From a checkpoint of a small transformer trained on Wikipedia: 2 heads of 32 (1 for keys and values).
Each number is 128 + 24 x the weight over the matrix's rms, rounded and kept within 0 to 255. Layers, rows and columns count from 0. Numbers have three digits each.

# up: layer 8 MLP up, 256x64, rms 0.076, rows 24-43, columns 0-63
# down: layer 8 MLP down (transposed), 256x64, rms 0.0619, rows 24-43, columns 0-63
up24:133149132163156143145141094120143120124152125167132077084159141142088098136102127115114090130133121153122135088101159125084122147095131096131119129136151146139102133092144158140165151177144128
down24:126149120094105124159135132118138109125098115109175138151124118152151159140143150147102148130153122145126150123130078150154134133115122147143077134122142105104166101102112148139065126107134103
up25:141129174134129160117128110138134122147127150159144133093147107127139125108117084110140114131153122180149138099104097125154137120098128130149138112142147086121134154130133070127134107151106139
down25:115173130125107108135104163107156101135132186128131143158103123138120119130125145143085106089116153114111146155122106148154153138159101107106081103106152126132130141136111143125147117118133122
up26:105124149082093129107158127119071132123123122138113143110110113141111151132121182076123160130174122130133112101136125103113123062168128153134124120158123180177108131121131190118105141145094130
down26:132094137132117125113182183133103115149141158143133154127163093129120113107086122165126121098133101118133128115110119136150101147117182130073092154120146135134102137163140082122151087101150166
up27:172105140166122092124105132162141135115128130146141122113074116129164137122123112123076116112102130138124103139145131114113163084128141143138073151150116175159148127134108127161137137166145117
down27:118110121095119156115095126140116115112138135106085138105132145141117134143139158126120124174110160129142139078094132115137184154136114099119177113112123092142142132168136130148167142121113143
up28:117127148076121110148154139162155134139131111181132134117175102139112140107101113157117124122152155128139146108107129125111156097158154103134119057079168113126187083068127109141117140136137126
down28:106121104110146145180080115136087124110105094123135152119132149114162187149118148119124096170123097129110144148144093133159145126132182148172149080137107120122103096172138134112138049124082164
up29:114148115136160109111123125126141147096143137129172154162140108174088134108091112139157082121122133150091140134148162132112115122136138128139150134107106102122117160119162126143133146140107118
down29:141106135117097134134132162133081091118093151138140127131161145139157107137123128130120157131134126131173101123110149113115126120132135089144120135130146136119103099118115151124142127106153146
up30:175111134118155172081137082150168100103173130118123111107137170139159094114115120069102160145079137129118117074110091092154098086126143164143088125144109122163158123148171130146144123148158136
down30:167119126083132107112164154105145134157162144132139195130161124111163123132108142136140141079145123118114142139124119088150103118139109137052128154104142063107150139110129140135139111135116145
up31:107141143132133116117118132125123121101108125134132130090094110094140149097082155148138138087153181147176099120133125111137138151156136136129101122166169114174168158108114117134102137150127151
down31:144152105106160150158123126159150160169096143141159090124142153146104136130164114140113114102105106115170126087137123108151079113091114151117137131122090126103115149113152141136165106114107140
up32:171096104100137145143097097130159154111129185133116147131122104161113169118108115140125118143148157129088105151116142138129127132112132141092119125128120130154179147124127075146126123161109053
down32:118153153171110118108150109092135118114093154168123129143135110115120083155074100101089116077133101158163155139097140119150141167146120135159142138139113101118111144171156135155130159087143148
up33:142136174160159125112099127111129113118163087162088149131130119122118115161180083142125120149137125151120085129120167122124108112125104127090125134156100170164147135082106131131123143124101106
down33:123110147107091172168123121119156150150160124147123109117123154153155104105140120129121168103147109134148115134106129088126125105119141136109151112113102119122162116139180051095140102145144166
up34:098141102129097167122119113148128165097132118109143144112110120124115137143114158095152125098063126143139091132120075120170143084080141159134155095110155164184124132118113130171127164137109165
down34:164092153151147133091119140124078114140125164124102104109157101121116096169140163149105148131081185097129122139107155111108127107104089143164137116128183138140118140101176117142114135103129135
up35:094123153131140113132161074127114158119091116143105099120101108183139153147131081132144123137096116140092111141151139148099105139177125119133110138118147125110118171086148139132121147166115169
down35:147118099148142105159136155137110136120156096149167079084125161094181104102145145104128166113149146090130122102126105104121134097137137101128146120166139117147149138119121142158129149100109156
up36:133095126070128138098121106127149164108152161128120112097140114129186151120146121134122157114118113169152157159114137093113118175118150106133127155109104126183135094102158145098114156168099134
down36:125150125137150104166113083114114089154138124139144146155113137095083122086137155140155114131138132081122118089133114153186142110144099192108154098130096149139118181102118150153133108076115171
up37:142134135110123148168111128154089156119152121101170146165103140137097110134098135180104155137128096168115142107135175081132137132100165114127139164128113128118113115054075126113090152094111107
down37:121108128104128112083164129108107110164142116177154113124114111179143129125149149100115120158121140145145151159154108121118122105115191109127088135141132153106096117150154087090140092153094130
up38:124171173159095151127135152110127125119126110140156157095081151125102086137134122166107148155122155115130115090130112121146105146133159151140133122157128080147120155108085099121144111120178136
down38:117143147134119126109126099128168102131141131126108157128139117173062154118117118174121099127125123092128098123182123109147143140114112155171123164120119117058141159161107100148143131135117119
up39:117117131105131144159119136070155134098090100119117152133107181113099162143132088153138108137133126132143136100091165120104124118149123108144131110135173146141127179108109152168129091103105154
down39:145149120120120134103110162092134116170152112103132162118128130082139127112140155144142130147126093164134160113120074117177098129103117164111114128129117161130123132143131118101153096102175093
up40:128080111156120107108116131097144128137145146129108130138102148135126111149093112140116082110123166157167171131160123135170161103127102121161086086139119142103143095112118155136146127122154090
down40:108134109136104136128104121153151119167146101167133117163141147096143107130148125108155180112118117145127138122149140085162124139082123080091145140115101090140124144164090118134121132139132124
up41:103114119145145124092111133171147132149104152110103177143108141122138116166082130141111128108145151132147118125117108122153132115068119148168101114150135083126121096059126142130136123182152102
down41:158119127129129116137092077110143118126126101127149092154157156121112090100166099108144140103120120150131114100122094151108123125153157156104163120129150109111121129167193154156126134087161174
up42:120117130121113134160136108127120147137095117160147136152150101121099096131134098105159148085133089118134135092170135144142095141130132123137072095099160172112109141121155139130166153154186162
down42:112121120122125182113148126138137124130101102147122125109092130099164164128131131152084148114159139148148157182139103111136143075130124119132156149165125119111110171128093120124099136106104106
up43:134147109160127139128087124153143112114163154141134106088129147132142107097111092076124141102122148160109136116118149109141133082169179138176102135141108110128078120139135148114146128122112120
down43:096108133097134117127139138122144122110146146135124103169118130058150146165124107124173127129121172119117117159103124138127156165162151117139107121170131107123141120130134137101071101157084110